Weights of a small GPT-style language model, trained from scratch on English Wikipedia: width 256, 9.11M parameters.
Each number is 500 + 50 x the weight over its row's rms, rounded and kept within 0 to 999. Layers, rows and columns count from 0. Numbers have three digits each. The size before them is the row's rms in percent of the matrix's.

# up: layer 8 MLP up, 768x256, rms 0.157, rows 338-362, columns 0-127
# down: layer 8 MLP down (transposed), 768x256, rms 0.131, rows 338-361, columns 0-127
up338 107:539432581370553520439591495519509488501465473484477518557491533596569508515501516534488456478495515465532449579532516502439527491544458545498493509433560544408552561586527476539570447486466464466480513480530495457581497580445558443485530577539505484455592462502548607447400504515468548494556467606506521574437560550520487409461523507530580482481472465556457499376429566406422514522460
down338 107:507512477453555492491528449418412491572521415493468445517482485541476522509473596441535408530550535547463438498464466521471556559475484549469570488477449555381500508386551545461536555422507534529443458454432485498531412527589447474620505508442550484460452529418461501454490425575570615455475479392481478479531473473430437480437535529509443469509415527477504503434502479486505446502420
up339 094:453402582548562502506592453469574650538470474413563475431530640535489568479492485581538585514488541375472570496489553414476526459403479453469471440564515482555490510417393497439494514503508460602425489513481524548519468344507417540463506509544431406424483575550523547462504479493520480503489616511567484503506493431449503561509472464493519515535514468415455455425422480469506530572513
down339 097:497401504410550562546436460470476457639509488514481498589520486445444556537496492449558510416490464521421489569455461487477522415504547522634454571528454562497474502433493480538483529510474577529499456520482508490509457589455533560402513485468601571485549545427522519555503465484479482602473463536533490434466474489520467558542574516475553500506465485517566393480487509497457531481556
up340 103:497534503531509486506481554492551568532531482422550517452456559494637485456476476465488494611511488482576536560460475491414545473452504569414435480478464559489453569544561496494461593518539479464594510523548598497562451487423465492470498446513502547436440577537431520444475410532495538531537466553453568505508478508558432510551470492470533429496471515446572514601533546500468573483527
down340 101:498438473468489364568497588543567563490509471549526545513667425528497444476536444445479473471547489538505553461554475476435491529488586502484381555398489461554480516515552631559492558562498445511583526570503600529439473505522475540545493516495507474509514543550475496559545530607436537589514541509510489562449444520499541497463478449530533517443411505487429507558558539470520565533462
up341 100:464449476501540478512603546449503518520455510484528531508516468340519481521507393483513477553436521465500505458495468512510537517444535505542428445591547481518416618499568513495482514428526487467462483528423421429500488575444483419495667475501481500492476486481497516621503534490494543559486596463502444583576551569542532420450569497625512527543393522518533503608469483453525491561580
down341 104:503469486436488554458493619507576382478480524487462470505460493484497499528499391488494491472540521529479459497593518551450512527412497583489445497506512542480501489509435543425550554506444506518519446542461467526515543478411562498472404502458515442539557530487539466537501522440551521532541576480520459543568458540469505456475553519589516521496465468453471513464513506373445492364556
up342 088:553532487514475534545528569454481505491511473507527519574515435447438455586592483543554481542501480591537511444508512525492544498513417533548571527437474333392544469524517506551504537451430434548537537489468534511497413526446412605498541518557477604478432479413464539498480425493473531480551514545548515560552528561647503480503526443427596492561486518490539483578613529536550427544555
down342 097:479667506551463581508535540562581470522482610607536599453495546530526467485552469505538528494419534481562506521421452415495509506493448469521458481528588582420545565438485510557404593439585529563571511533492485532469558490428507426467467519539462527506520516455536481456446514466560467495476499504514377517510562562557450513483466444500496626538498433456556420511535512546482488456535
up343 102:452526439386487476489484461522503523432541515456459490562504447482437512472502580498507571439531405488586548459524448515455510463469457524456462556533491427560458505481518372565521557576430418497508423520501481608441523570519486445373494535507558548433577445517567412542440477502482542514495599495579550509476687474534507451573498591396485498497581501534373578528525437530537423490518
down343 103:509442474604459536463461509516493529603556455455505508452536473607482542504452473539515481526507500561548508512442473604497523480552454463540448502418577490525539558510447423486445468442558454513562566514488488446515525506497548516556538459449549485532471520531520480430528381492549493461430531415583568608601464456502515528511467463543453443480556452469529559544509491532529490486551
up344 104:538490498455553468576465491449515479538576495538501541482562520504436557466540466505463493509396515542466523572448590537444520508449537483554528539500436411596475614505591545503500482445535406494485486549529447534454538514558494455529596465479528541468452446609530510460439562488511517528507476556531475527497561436476491460525484493451432508506493489454478469494469493551484520636571
down344 103:468548507492417627456542543507403480539440557461504557524530557564532483463526523360440469501527542500555443506500511604623410509502506525523478561544454627505537547492428562519497513506453508352591565414544498487453439456395543513469470522509469474503414502437525422526489559545460546492485519502584469511545491475492572537608455461492571494572547453474531483505464585472495510511544
up345 110:522506511413486492493496553512492584537579473414430494430486521461492455470505547468472498462507551400556540495422525563509462506387539363431535509516505513447514495581366560490358545491601482417525506477572513481454491514498544529506493508471524438468519454515532580533534474505509462527464511550525515527545526471475556494561467456442570460576454403462515473464487449461430501501426
down345 107:424449520398539470476488471501533412515507443441589511426558419507442479457536490621487496457513491591484467577445541468553579523598393480602574455547471437560470501526515469533509440507434633499476517564560524506527553518547474445519576475610540492515573588545507483593451523520493524496523510424502593560458490524515508528482487521546552547448374529532475541434504600522449447593512
up346 079:551557475557469454549524521475477566494518524489518417473490525511510517484490565511570510503437417450533523513516430476591550405478640511492573407504485448460486524564410444537498518494487529506576544538501588442425526546461418518509554488481434438512557531543531521468495543512658528542507540550512530516523560478469525539481604441495581400489416461509526465506490503547481472491650
down346 079:520591509582517541397526511472490419493463482482449591540459425552434517490484403481458589540454523475536490508486560555524479553555461466484461564492550516525512518521613533535448553427519531511534528520446408486450463436537539522512515519409490494569454589528482556516490592467427497388561486434537502403500448510509503587424426507457455489485633593440525439527470508604536458480472
up347 105:496466543503561506436491476512438484456552587552424514535539535513472503573340520489451475561491473591457470495479474506493495495559500413513509448491508509577523422536528469480582583547546504518555462473516541512492617521547508432534397507444396429518448584559481485528530551525529454444536568515505502442501579523527507484584565502506494486549394518507565548431548511439521451451545
down347 103:506549584486592522519395557502550471480472501592445476431542442506485566521584515505482437426474565558459528468462495475541487506551553419483526557476570614553502493514492593459521526517532542527542549493496524434503437529428477538519457481510472437460437542483488530593496490542522435486584543459527616552527525582402532566438472537526540533475519505578519381572533584582425471455536
up348 096:579546606372432427501485429566577479494407526462440519438508523552455539381510427502562539454579577531476547516475584535412557435566502567518576539416460528483487436508494474512471513548582474447479539483478480434533447496493494530501475472454498500486504547536478562438499543525501527502494565527440517438608547492489553486435479408447474458454471510527448560451418516564520535527489
down348 100:502553565471565561473508591514476513450460496586514429627550482531500521554571503497532462528509506552553472603422402530579465495437499483559588433496502549600444484380432490580499460529493558601467470476488527512496518500515424501514480478545550523486494468564394556547511353563622522575518520524510462585529529485502515581496509534499511456465442450480470510531494438443563472484477
up349 097:473428543510476507512509484473496501446457550450575548556567504498464538493536485668493575479487506509467535499475486535462426539616554427519550462584544529544591512513511498480576549491558502514539517433522508644505510479522405529480499474487437569524502527544464514488517506479470478563527516502515379439588495498418559439446541567564448452552570505434563464433503534533459477562435
down349 101:543493562459445375414464530402560486524504537449568549523574441502441423471511518540468501584581519518520444420545498489409503467449504514430521501506457437528584550518410426461464477453553502614527547497395517535445400439519504510508484513555437483553467463491498533545547485529520529445497557562535493493517502483495581566531431510506416434531604501510463413405444529463592427447424
up350 097:496615464589533432503497552509396573470414476459539508499455443376489578395431496483524548496446484507539506480594487515501520478514432372504461487404559456470496460570507404514541567461543528552462537493492434504516388551445505620496453489517417523508492448581452427519479491483548413482523585591476553476554612613518522507569435533493501424533458596509455423444483499532483553477517
down350 102:512497594545609451549486480455435495525496494423512475574507542468476512527611607435515524446477475469493534513541514505572543477531505597517459527452482615493510575510503469484486426481516578498496519461553408535561467454517540475522440546442551518617456464485496445459548534559514502550455530585465515436505586472508531531452508468439417448482465506531531521461477456532441509489495
up351 070:474453461564474603448476516453511537519465592534498482429544497436481537432484451580482421468500604487576494454508458426376527529473457470549464517462409478521482414445493548517627422531506577462481410549438542513523492541414539487659494516574526446446480641525494512481514479451423515493478458407482485537494420443436475492543582570511490529522475539458521559387538498528532475502414
down351 077:432590406457470500474477583445571418466512457481620469551466521603602537501439451510503569471524506442398468421474505492481464536596489455522352508585544494457510571397510527498480542474489591368621531530559458482570530446475537512552440472493418574524420495450445548511434529591466483387476571486492510506480591547554462501517512535471480526535506509498471530479515499502499568526472
up352 109:392524454521553417448561489496542507459531509532487535524410537436521553535489505584446520492404543510468502471496533508537497550454465496493519526609455529473505518532438533538511436451728505489445457448456444506474461481448460453521537395512480464582522505451493537506470473528540517495476556502461394460518555518489444489411633503534438472529475496568543454526538543475488451446457
down352 109:592517485476411413447492473499543549487466539526547598461509536482518485530446536532489399414467540523478483484487470477477492537472575460549427477404471386408432539490481569473503598410504505471482531425508487607479490550486561585481466544517483462493457498541563456469564410501530522623547493593472513509491516442401502596461438515463428568566532568483507490467506490429449500514448
up353 093:556532481528448476490497441479543539448456583570529492524483484426459523539542590504462512444603510484496491530506567551580446657622502534531467533497432450372545438570456469555474519554611475500484542476412537457528478494537493514419418468513499532541531504397437572455534531474486459434469480500446468490512518459458477572537521448487480497512493527482424481530556448462583418574438
down353 092:519482547484502477559459457322547492436529596516474533497517432497482564530435518583524466477533515499498504546452459545423473499491529518459553518545402534481468456495532512574475485639399436524503521551479507456501440459496411446385503492500554528524526481518517444476600495478554502370445483499426486539565553448465518608445505433530497598539497529464401555495463504526616518502500
up354 091:376495465484523506452461439525484472563551413320521497534498495405505534491444434427431527469498535514502447475504538523438520499479508572557475503414467525503530479412519414459495519434467489376496503538526462424495525489463504622518526419563511542570450477564482473499471566519572450557492534471471454514471522492480463478546450503428505473583460516461409584465478539524501533535539
down354 097:430438587487474540467501537488461555481427557623594504413515574558508561425550495554514516500599515521507608446488462509554500440506464513474483444520496497505451480493495516553524504444514498549552476551547388364487522561493517454500525446634415495449536504538609478374521482389496556439485545473472491469516523458443513428553436470487463524545509411492584546611494414489441466395501
up355 112:573471575468506624575512443538447591542480502518482445461488474441459491551474519467449508586487507525519575500603435592496549514550473515452510422522580439392516418551545508503490483508524533512447494596460501484500508445533433417458472497520459491492508439508395569475494531531521549503529515529511551475485562559499532429506500516468429532545513621428537458409509524415481542471501
down355 112:321518531543465522459551549526621479436454561572491565526580472475479517511542580482501487528496563540489491544408486576521711499471463555511546497514527598395560543593497488474473496540497490432434540489352494496507517573507523620508441547534470454589532494445497475551531514565453557447422500527538481545528552430493538514538404447516458424454597469410445560536495454544496482616471
up356 101:465437489486509463489529492561531495456533473478491475557502511438619424452465387538518426453472498502503552455502524511517417470510402527497469583564546444543422564492489544526511568446492462396473527514604525457472575505510479520500474463463463384590416486516501457472467484537523502434473463490502468427510525504484501447513532464527524488545533566449368498503423461459447525528575
down356 099:514430566492508590544455477513545392458521498469439549529521474470524488616509564549501585495451543401432490484528477469505509451573556520540552559546518587568521476414521462512494516528541540541500516527495491535508433554486518511431514447482581571441529507535510540390547495491433447545472557402508540460498463426521569522442422438579492495492437512483563518515538481586478431508505
up357 099:516512515505445522464554399525573519522502462421524507611531582545429536459477587485478490508503575535543470519591578462474525437525472522575575563458486513532553490524493480523659575517544468388475515431573568554558462540445478512444449467551503549489531539513572530439498476439439506539484460484519392607432548540501568482470596512474408531475485480516518453484495480397519552522535
down357 102:498500560492425522549500403491536459501460474542519536605422512516595529511478472504416585529407513468581459473536506572579482482529429405520426485457446514521468508508536578566524482515544524536445516453503577487509492583422480568451406562417540543521464485413482491425584403573499455522484484586502499603398591440452399517506511511579505503439427510501519411493511474432489472454549
up358 109:427582574525462548521510441501573425564481511591468475493527506517458401499472463488452425326486519508570492502527455494407484598530450501521523507455551428571469474542445584468477482469651489411487552506530488519522622475603405499515627416496524493487501512570477537501559486531555497474444547517517494567523587461442570517460542498488499517556521408529433523479476484487524534448464
down358 107:480525551566462534499396506451396478452515499433509481477442480464595456489497477473496500485534436464512518520467454435472459476488534479479466545465521502519385462515498553440537435464443483484408476510453562505393500554528529598526470494480519395423445488430506529537431524481577494429480478538448512538467416413462565588426400465435520401513560390502534416527477464476504428513493
up359 107:489485429459491497526533438409503534569401569357447574499507405533463556512510525462512461532465480429501451453526473442502396507470501529496529598518487453459510525459522520544484554543489577509556503486534467483480523456434381451531735555463498474562532495475526479482436517504527455504436454541457553533525403576509495481532524512545441409516568525483488491551469465458524517511486
down359 099:423503468420486550536541526550539461495481428483483483545489539610564525448493493509451628431522461545585411600462602517498449465578523488530478527544504509501473610513412424421499506570489461500394505492410456467541517517517546492521427482538612467476589551556541449534579499523516587539465485473482424567455454488459483477460440528404536626528475451465507588457467489613459476388472
up360 096:428545572518426511566584473507594475523518393464464592547538455543474437456465495547492506494389494510541443529464426538456370529541537519518531647450536521495456458495505545468574536499508493460471534530529487553487462566467500653430487547476536415475443497396521565497537518513508560534585554586481519491527634497526510537432498482433512502492555545531409486423476550480506512512529
down360 102:547449537439531557511542461420472543497445481642504405531435428537605488475483488521465558496489407479469559465497490542462450399591548542528548482370514374530481488499489639473485485471513462459440545495514559515533404565388475410473505608456552435527537518578536484513493463534570540551383465479463499484453453585593511520499516472587454641458470463477563467473507403502534518561413
up361 108:499480519482536420460500477588520481572419493509477420557388499535551536447457447498517500489524454456525488518392546554518499497443503422485501434468513584464440541474509528419563438504611471478517486546531534521485428507515465515500456449502492554602574491465458498507494460505513498539479505476478446521535496662453512422417586496542565491476463521498564401514438484457530498434441
down361 109:540459502521467523500468435482573538508578505519507535491456482453539541439502482521509579546457550578559452393470537518464526484540598572474521533409519489554477424530528514549394504438430516503467522539390548484483590594490500525589513519461499548512466538470551519572451497480508526480560495582425560519555468463515437531447511492429539442507615533565441456566510569517531578516432
up362 092:406616471524459505474590566535486432535530523389548492593548537419491525492470498468539516463425490561433553526483473550484501501490433527371514517488609479460494598530449532497568445574438531488556545483563616519453493513447544517484455526531421375511507542526516602557539582452550585446553552561478460462465502494488399559501536531482547452479472447465514621537490534602384510404545